Each number is 128 + 24 x the weight over its row's rms, rounded and kept within 0 to 255. Layers, rows and columns count from 0. The size above them is the row's rms in percent of the matrix's.

# layer 5 MLP down (transposed), 2560x640, rms 0.0528, rows 239-263, columns 320-383
size [105  93  97  93 105 102  91 114  98  97 106 122 102  95  93  97 119 101  89 115  98  95 101 105  89]
[[147 113 190 131 143 116 138  84 131 104 123  96 118 137 143  93 137 146  94 175 155 126 176 115 104  79 114 109 142 153 122 154 110 131 131 111 119 130 134 116 139 129 139 136 144 131 153 122  89 141 128 111 157 135 111 102 111 146 121  89 171 151 159 150]
 [ 97 109 135 152 134 135 146 101 107 154 109 134 103 109 121 140 138 114  79 154 121 181 115 145 129  97 136 139 178  97 107 115 151 109 126 134 130 154 154 138 113  67 155 162 114 136 103 131 145 101 116 150 139 144  95 146 143 124  84 126 152 137 154  87]
 [136 163 123  95 153 125 142 122 188 168 144 144 148 159 143 153 131 155 122 108 144 135  80 151 105 147 152 152 125 127 113 154 120 137  97 137 164 175 119 137 121 124 129 124 123 135  96 135 142 155 164 143 112 112 127 128 130 170 135 138 122 103 126  67]
 [156  91 113 147 105 106 134 149 148 158 155 147 152 102 127 150 142 125 105 159 112  97 159 110 102 122 137 133 106 125 115 147 140 153 151 109  76  98 146 110 128 119 149 132 125  96 117  99  86 145 152 108 117 128 179 144 164 131 120 148 115 125 101 154]
 [117 152 151 191 136 107 144 148 109  89 123 112 112 116  92 154 157 170 116 123 104 151 151 148 159 119 155 137 135  97  90 142 130 156 123 132 130 132  78 113 152 147 134 153 114 108 125 105 112 135 163 148 150 139 143 162 121  96 133  76 122 144 128 133]
 [ 70 143 166 163 113 117 136 148 150 114 143 138 145 149 131 143 115 158  88 158 143 134 167 110 119 175 157 114 133 120  98 153 110 109 166 194 151 116 116 143 118 125 108 103 104 161 125  96 114  94 140 155 147 124 139  49 113 147  99 123 103 139  93 146]
 [118  91 126 116 127  84 130 101 111 107 121 176  98 119 114 127 102 147 119 149 118 129 141 162 120 138 156 131 158  88 141 111 113 133 109 140 114 134 127 125 142 167 146  90 114 109 124 107 110 132 149 157 115 168 112 158 103  95 112 131 111 144 109 149]
 [182 152 129 115 153 101 142 117 159 119 102 146 162 162 183 132 156 167 122  77 132 125 177 134 115 121 149 119 108 136 141 140 133 173  91 126  79  87 110 130 100 129 121 130 115 100 133 136  74 103 101 154  88 106 131 119 149 119 103 155 137 137 102 109]
 [125 170 104 129 104 149 141 123 176  90 158  99 151 122  87 158 146 134 154  71 130 129 149 110 109 153 129 119 136 162  92 135 166 149 130 152 122 147 137 147 151 128 108  85 100 100 119 109 118 115 116 218 124 152 147 136 141 146 112 151 148  97 154 142]
 [126 121 157 137 113 139 157 128 108 127 133 136 145 164 111 111 106  90 129 161 159 130 128 135 157 121 162 103  96 145 127 127 159 111  74 100 157 124 158 101 144 186 112 122 118 136 166 100 121  97 106 130 128  98 115 141 119 104 102 103 110 123 142  75]
 [119 174 158 126 104 100 165  87 120 116 102  97 174 164 202 141 133 131 115 133 109 132 114 145 102  90 131 151 102 114 160 139 109 132 124 113 106 119 155 145 143 102 146 120 131  70 129 122 129  85 143 121  73 142 105 150 105 116 127 128 146 117 122 122]
 [128 146 113  96 124 107 166 153 117 121 152 147 124 118 133 171 114 103 129 128 154 140  82  89 144 156 135 139 115 140 141 116 111 124 132  93 128 104 136 135  99 113 122 143 107 137 105 154 144 131 149 133 144 128 101 119 123 129 113 149 129 153 179 136]
 [119 130 109 110 131 109 118 145 102 139 155 163  97 119 138 132  96 118 169 134 174  78 125 133 113 115 110 126 171 114 138 121 122 174  89 112 146 132 100 175 104 163 123 117 125 120 146 127 147 172 156 148 125 109 113 112  92 109 133  84 114 121  97 131]
 [ 67 104 125 148  80 179 135 133 108  91 162 115 155 112 126 100 159 106 160 132 108 126 136 114 118 134  96 109 119 125 132 129 128 134 122 129  82  96 144 121 128 101 113 126 121 146 106 107 116 143 126 122 111  97 139 126 116 144  75 172 105 124 120 121]
 [ 95 113  81 149 108 147 122 177  96 151 100 115 108 127 171 174  99 107 113 171 124 116 135 104 114 102 167 113 103  92 140 152 121 129 122 129 108 113 156 115  65 158 132 109 124 104  92 141  99 153 114 130 156 126 146 136 119 137 151 130 112 161 157 142]
 [117 161 142 135 144 164 104  92 128 150 153 113 107 133 116 105 102 133 154 171 129 146 118 171 163 161 167 127 113 141 110 129 101 108 167 143 143 126 153 153  84 145 132  97  84 136 117 134 122 155 130 152 112 163 169 103  95 112 150 126  73  80 110 110]
 [171 134 138 109 150 137 143 162 135 122  92 102 138  98 116 122 111 102 109 137 129 129 115 161 124 124 126 137  87  98 102 127  66 136 109 123 121  49 102 123 108 120 131 150  92 158 151 157 166 135 123 150 139 143 158 109 157 136  89  77 109 104 138 140]
 [136 127 113 137 114 105 129 124 126 133 127 164 129 136 190 135 140 145 108 114 145 141 129 163 201 141 160 150 134 147 133  99 144 124 148 135 130 119 138  67 128 127 132 149 144 129 141 106 122 156 137 146 120 143 155  99 146 106 126 112 137 126 145 116]
 [128  84 127 118 152 110  97 115 156 128 151  97 111 121 147 114 143 166 161 138 120 110 106 138 168 127 126 147 134 143 172 160 142  96 137 159 115 141 158 161 143 158 183 117 120 135 146 165 186 138 134 134 124 168 138 143  95 154 163 125 146 143 115 166]
 [142 146 123 107 166 147 179 139 136 120 134 104  86 128 112 144 111 135  74 123 115 127  86 126 121 163 127  75 161  73 130 122 132 123 122 160 132 141 165 136 158 104 124 154 158 132 132  82 119 108 115 121 146 116 130 153 147 160  93 138 111 136  84 121]
 [156 146 136 100  69 126 134 122 141 114 110 147 143 165 101 172 142 149 161 107 138 125 116 128  89 138  68 166 140 113 115 148 111 118 113 153 138 130 130 125 121 159 145  81 146 133 110 135 131 120 142 145 128 133 108 115 149 145 135 157 150 146 132  43]
 [144 123 112  97 151 118  96 120 106 118 143 125 165 117 138 152 138 119 129 112 150 145 151 136  91 170 124 123 118 116 182 150 100 109 168 166 124 126 119 149  94 111 118 126 112 133 113 164 166 126 109 131 148  98 119 200 121 133 112 143 118 110 154 118]
 [129 123 127 105 173 121 128 133 130 172 132 138 131 138 142 106 135 176 127  94 149 141 140 128 186 141  58 113 143  88 117 109 108 129  84 130  87 126 168 164  99 135 196 129 146 128 128 128 150  90 121 149 176  71  71 154  75 173 133 116 122 145 176 114]
 [149  97 124 132 113 106 152 141 136 124  92 129 127 157 130 147 129 107 130 118 126 152 137 111 153 147 132 170 135 104 122 142 140  79 162  91 135 144 121 150 120 102 121 125 152 142 141 114 147 133 123 140 161 156 124  93 139 129  98 121 102 111 117 161]
 [147 123  86 138 149 103 116 150 164  97 173 161 114 121 130 144 120 128 142 113 130 141 151 131 134  46  93 141 131 127 143 145 129 121 169 195 133  87 103 161 155 162 203 144 132 117 112 132  94 133 147 138 125 158 176 101  84 127 118 103 143 123 119  94]]
# layer 5 MLP up, 2560x640, rms 0.0973, rows 240-263, columns 320-383
size [ 95 103  96 106 103  95 110  98  97 101 117 102  93  95  98 115  94  96 113  98 104 108  95  89]
[[115  90  99 136 158 129 128 128 148 109 133 106 125 121 162 150 116 118 143  88 165 107 129 159  96 114 109 152 146 116 131 124  91  92 123 109 105  97  96 147 143 127  88  71 105 126 148 117 130 137 119  98 130 108 139  91 160 112 107  66 113 129  73 170]
 [146  87 157 118 141 124 127 130 120 138 122 109 127 120 133 133 119  91 114 141 141 111 140 112 146 152 175 132 134 168 105 131 134 130 157 108 153 148 126  91 123 158 158 112 116 112 134 145 119 117 113 147 111 123 170 131 138 111 138  91 146 103 130 141]
 [127 147 152 150 142 152 124  93 118 160 103 134  78 124 128 103 123 122 143 174  95 109 140 131 137 154 137 117 144  89 122 119 134 139 135 145 120 142 128  81 136 136  99 100 119 154 129 103 151  94 125 124  71 146 133 128 180 147 167 145 120  70  88 177]
 [108 102 153 149  83 169 136 107 157 126 148 135 143  95 106 128 158 149 130 152 100 190 117 166 101 108 170 167  95 192  96 115 129 113 168 123 120 142 143 146 142 106 144 122 141 121 155 138 132 102 128  90 145 112 103  74 163 142 168 130  96 130 126 151]
 [140 115 172 114 157  75 138 151  90 139 128 102 121 152 114  77 136 132  75 192 120 139 122  96 130 144 147 139 121 138  75 164 118 130 149 124 130 144 134 135 110 138  77 113 116 138 132 132 165 113 150 136 138 122 132 115 138 129 103 136 131 135 146 127]
 [114 142 114 109 116 166 104 122  92 135 110  64 163 129 143 123 150 132 117 116 148 126  89 106 130 133 145 116 138 192 111 125 148 136 150 138 119 112 136 127 120 130  71 141 110 111 106 161  96 123  93  94 138 186 128 135 137 106 125 135 113 168 176 117]
 [103 135 131 115 145 148 141 139 128 101  87 127 141 161 144 102 124 155 113 122 159 147 127 133 139 129 141 138 158 147 148 128 139 151 179 149 104 125 122  86 105 120 140 127 119 135 110 100  89 124 125 149 138 113 111 148 114  99 132 124 121 166 154 117]
 [138 135 104  73  89 129 156 128 113 115 133 132 166 144 138 129 161 140 104 170 112 109  75 148 161 138 160 123 112 130 151  81  96 131  63 117 166 111 102 138 111 130  81 156 124 114 117 141  97 162 135 146 142 145 110 142 148 110 131 139  88 176 106 121]
 [141 132  88  98 139 122  95 121 148  93 124 160 111 117 143 119 175 133 140 123 120  95 101 135 103 149 147 177 141 178 186 166  74 107 123 124 130 119 128 113  86 134 136 145 121 120 113 144 149 120 161 169 142 111 102 129 186 132 133 101 128 121 137 154]
 [120 126 143 131 109 121 101 136 126 142 108 118 171 146 199 123 102 140 129 127 121 111 138  85 140 145 117 119 142 117 149 150 126 161 148 113 100 189 139 114 189 138 140  43 123 155  92 123 112  87 133 115  97 126  96  90 104 155 168 142  99 135 148 131]
 [111 144 116 115  85 140 135 117 144  93 141 124 137 127 146 127  99 117 121 132 154 151 135 146 162 115 191 122 118 118 119 142 111 160 143 136 112 138 122  94 146 114 109 132 128 152 108 110 134 145 154 138 108 113  99 136 162 101 122 124  79 113 156 135]
 [156 140 118 126 140 122  99 133 128 110 194 154 119 102 153 166 135 112 168 124 170 114 140  80 170 108 161 132 125 105 115 119 104  94 117 115 115 130 119 129 143 166  93  90 133 173 142 125 121 128 125 144 126 135 123 132 137  89 139 137 123 182 139 132]
 [125 140 145 106  76 165 117  88 172 133 131 101 112 137 140 142 144 119 118 118 138  98 158 134 119 172 129 165 153 116 142 142 141 141 109 141 149 110 149 132  85 150 153 109 143 116  97 114 130 125 147 158 121 115  99 120 157  95 136 164  92 161  87  92]
 [ 83 123 158 131 170 139 109 109  94 110  99  96 159  99 100 119 167 134 195 176 126 112 153 116 147 151 128  85 100 113 198 121 119 130 104 155 123 113  91 144  91 127 141 127 157 129 137 129 148 132 112 118 129 135 108 163 168 107 117  89 147 129 155 120]
 [150 127 171 114 100 123 109 154 101 170  85 110 136 149 156 152 131 170 167 147  76 109  84 178 147 122 129 146 145 137 147 130 157 117 158 132 125  94 158 161 155 144  90 125 140 123 152 115  83 127  87 127 139 140 120 173 137 112 120 113 126 150  96 106]
 [128 107  91 154 130 168 117 135 110 161 132 166 105  84 153 139 131 139 120 140 116 127 174 149 152 116 144 156 117 142 105 125 105 100 149 127 100 130  80 140 120 147 156 165 152 161 124 137 152 130 123 146 140 156 108  95 121 114 166  98 166 113 152 118]
 [136  95 169 126 100 126  86 117 165  84 126 154 117 125 155 126 109 118 125 116 130 136 103 140 113 101 151 145 125 116 166 107 106 127 133 151 127 142 127 158 119 101 115 101 151 129 117 156  84 113 124 105 132 178 155 136  99 115 131 113 120 118  96 154]
 [139 105 165 105 154 122 119 145 135 134 129 138 133 154 172 102 140  97 147 112 174 165 112 151 158 123 123 152 135 140 138 107 128  96 128 133 132 107 129 100 123 143  88 128 112 147 140  86 104 114 142 132 117 156 136 118 121 142 132 110 174 120 136 144]
 [128 152 154 129 125 118 126 104 164 115 115 102 147 125 153 185 128 180 126 102 116  93 140 140  66 114 142 107  88  81 136 122 171  93 138 103 117 127  93 131 115 122 108 133 136 101 131 103  96 137 200 127  95 124 106 108 134 119 143 126 102 156 111 128]
 [140 162 100 151 150 124 123 139 143 138 173  93 151 127  87 178 111 133 152 145 124 122 115 114 159 125 121 132 153 110 135 170  85  96 114 116 123 120 156 143 131 110 111 134 133 135 111 147 117 110 144 120 126 132 130 141 124 161 132 187 109 143 131 100]
 [157 130 110  75  98 136 139 183 135 103 125 132 149 154  71 102  85 113 125 150 110 109 120 157 149 147 153 141 115 117 107 138 179 112 134 119 112 153 129  97 146  94 121 146 138 115 142 128  91 117 148 120 163 128  95 136  97 117 114 173 193 119 124 110]
 [107 130 171 131 148 138 111 116 174 101 133 130 151 166 122 133 119 165 142 125 140 140 105 100 110 112 121 113 141 127 107 120 104  65 157  89 138 171 109 153 131 117 144  98 106 141 166 109 127  99 106 136  97 105 148 142 131 120  82  90  96 123 122 137]
 [117 130 102 112 140  86 148 183 135 172  80 135 111 130 155 106 129 104  97 115 145 178 126 125 145 152 129 102 115 150 125  89 123 145 139 153 118 126  98  91 138 135 112 149 140 139 140 111 134 150 161 143 119  90 113 136 104 133 151 116 180  72 153 101]
 [113 125 122 113 135 141 131 124 112 132  88 123 108 136 124 148 118 181  99  78 127 160 102 153 160 151 111 115 125 119 176 141 113 112 104 124 146 164 127 125 127 115 160 126 117 127 148 129 169 123 152 157 111 129 102 100 164 141 113 163 161 127 140 170]]